Weights of a small GPT-style language model, trained from scratch on English Wikipedia: 5747 steps.
Each number is 500 + 50 x the weight over the matrix's rms, rounded and kept within 0 to 999. Layers, rows and columns count from 0. Numbers have three digits each.

# layer 5 MLP up, 512x192, rms 0.0546, rows 192-274, columns 64-95
568484458503487563500550597438421478577510580537562486437594550519510510504467491519479452426466
566469471469549567570497463505592423469563523446461532531493433566542497439500520458547483482512
418512477603501423461514541447506430494475470482447457470423433461596498466529441455531426461507
455602521519502463479510484470475530401497501522534487467447534519505430387432482441514505535466
474485537527433553481496546492455514462434452523477549515462474587470450463548559545481550493447
491464449439491579532502542512513469432502526507523535521495547534572545486511519525466461487533
490477486431508531507387475517404454483519416402500544607468481431545485520474501516469548514525
476433543465574472501476532456635478538507495466577507551479523540462565521499520505484502625516
532535548513425456483491528575536481509536442534522394434553438473481481467534517445553484484556
484477547542520446584509435557491490418443483550526509440558544512437405432434496491491492532495
488500603434523475594482572550408480459568469487616481472471500529448456477546530423586525492489
482494465422561566446506525570483496468440375436424507555445513554475577387547496550505415475561
495450525484504566519590468512485470566549462470527556527490475458488543449546431521471414509455
485525479478510403458472610537579485566507477586416537475528509501572465523499536446503490571438
580527542508531504517446497541544532475552443621582504447496473485457432442554499561509455566457
573544469523555483485543519455458532528500489563546479554515476506527439432563507445443508469441
518594579562491574525621482414558477406588516525440477587471484558460578501490450488595567453466
505475556441492533536456433577454516519456424498481450492399501438480517397415569503444542516460
352542543561480537529507504416550477432455456434466509584416455492463482478443519536463474471421
458487393536475513487475483502471530463414458498486478373494563430497548541492549511509540415534
351498471562504518574547484519513525447502494513625512526465447471601468592481486501455462478488
483459543555530409533429550527494423504469479522508513482564508567528388435578451437546507495576
501527446496533487453514490563429550489458417531485466463441459410552461429441434505600537514503
462471499598509552550709572421442371563498525557502568475537497407525550544574552560427551531488
531451554522453511480366448570404460475471518460535584490514443507548512483543475403466532496559
467438501406511516573511429535463560433473525490495480471476634520503547492540454496540506464503
465274609513577498463559569544428473485544543447551480475526460510571436520509476573418473430476
411391621571496444426616437534433445542511547438521536483401538478488527532449501495509469542468
609533487435530453510430475497528488515488508522473404495464494567466475495501424488473430491526
466484471541474545479486522552411422432483487466523555491543593489565454489500443500523588547508
489584484506516524440531527466565517412522634460500582454506532503543530592510436535436592506487
455521506439494521519489497552472509501467516489519451532462512537548465447563524658545539496559
456516559440513515515489549539476609479499562497443640527397474534553471562451455549553537518386
479451520484563475555537455521506509541529524454509577481517496502548470420508443577564507516508
567532602481483515545552518473484567491448468461517575487457468517424467500499523521518510550565
530516430582466444477485505473485430428509465403569507584402532536395565443556507517454507586496
499523431464590518505522492516525340516592493526459574563476456444471524499458473539527449532530
476501533393508458472514428529480505516438527537517587471523515599544450547478474469489502408490
462518488517408554443491468548452475515465444481620460454500455485575541460467512507541517501511
514547460468529533498440481532550505570542592516487519594517446460473498494468436521470488554514
492489483519503469541504503435501557492578529496485529480516562467551564471505451450538477523508
463533461408531464472542504482495461534417483546507484473504466507519506377510448514479472468531
526536445475489525517538520455512502561506525410609509450539479484526591509547429523534516554518
538601484493507474492531461536522503534557527536508517468534547523503517451516434537476525506465
463579500475523528519418478474540480499481451505440514528427645502486502559541572480383347475491
501463446498464482386457457439436610557483498593541505505581471546479495499410528524446541607557
506469562432523560536544500538565515462411560367478502511504492441468457468500499447529521471481
506416567492373500495430551485384465465504552396439471536496429502479413424503475487558480498452
490473509451494484499412490494528489518563481519455512533424487519467430511532504557506610567461
563455595562518606513400369560377533472569607522551571434533412461498416524546495455561461468502
429513387487543540534489523550515473570418462520586577505539491424483531511522533421550568531574
560510492484582483485561542569522434550377445597490546523530509606522433488415534488378452477560
464454478452641490485588475488571527549566550546450588443486439473411531471533523449497549540470
498554577516493483532551481502527551516549502461505585583543488568535565492538501520560481455485
466526468482529496493453421465420507577514473531571538503508511501498519562527501496468473410556
568463479549473502565469508437443505536528586471532557412542598543457507559504470465431463400540
446502526456534472480467469474585459425509564533473414510503474568459447511608457516518459455578
531527490561450499543556472481512490463544526456562561495454525493390445506542444532593547511503
429453616593548520497474520476531508495451523521563487547454501570542474512522349551474564546517
569614471555533546479426566531574590479550448418541524549527539448486516455469530578474461579495
484567444500462545514546490539458449448493542495414541503477544540505506570488520400471492493455
534443481490504460441499479436522502483462518553584519562547518493426561491393521552384425517421
561436387508500532492512521456501403445552515489519591570558488493570527595536514479548584434505
421533413463537580482540554466543492474460462613498519506473431545536531545442548450537583473488
351411482541498586490553508440473559519548475586510564455668444541496509616526482464583463517480
467422540514448531549475518460431567464602522508474409445508509507574475524506492481441520632475
512463440559574586435516543476515570551433497531493498414542519509448543504547482404476488522547
562519511281524470480469465392451391495456543451505444533599556431528497470457589513553535565476
502490502517499489497562489531436430544510492480526492447516469558439610497568424580583540592551
541591453490498556539462478458543454527447482393478506542438513497493542547463494525527447509489
501544395459486437519520462578401451509544531486489502563508492459503482473475441551569516548514
529506547511459478417600482459549419528459526419565561470503503433476467498483494486462638581643
480453517517525457557487507523454353558545596491594485563459478517495408561428485504503451464474
544468511454510463409580467476504498435475435451594404417564477539477472493470479505512498489492
510489533517456492439540579517523546511461505556460541509424540453507411477392538450449476515571
425523486490495490469499484460437509486485532513524463509570425450518539470537457482433527536575
442534486471440548447579571504537487509480420584390460506541520459522472597416334482495512455455
507495468618498457490461467419476526583417441513536450449485500428608493502545527560524503489619
482555520453508574563449549558508544564475412408494463504560530434522508516500554523495499544460
503516630547567478476488430500549469456497515534488502450455447594452480504487500483493549576444
529583514517461524442476489593478540605463472521492429504430527501531473412536561441495511473572
486429575503485467403503449479418412486597524447440511494514553485554396457545474472511530537597
593538535543500471593532490491493437551496481374491533579470493479565483471459505525396495559496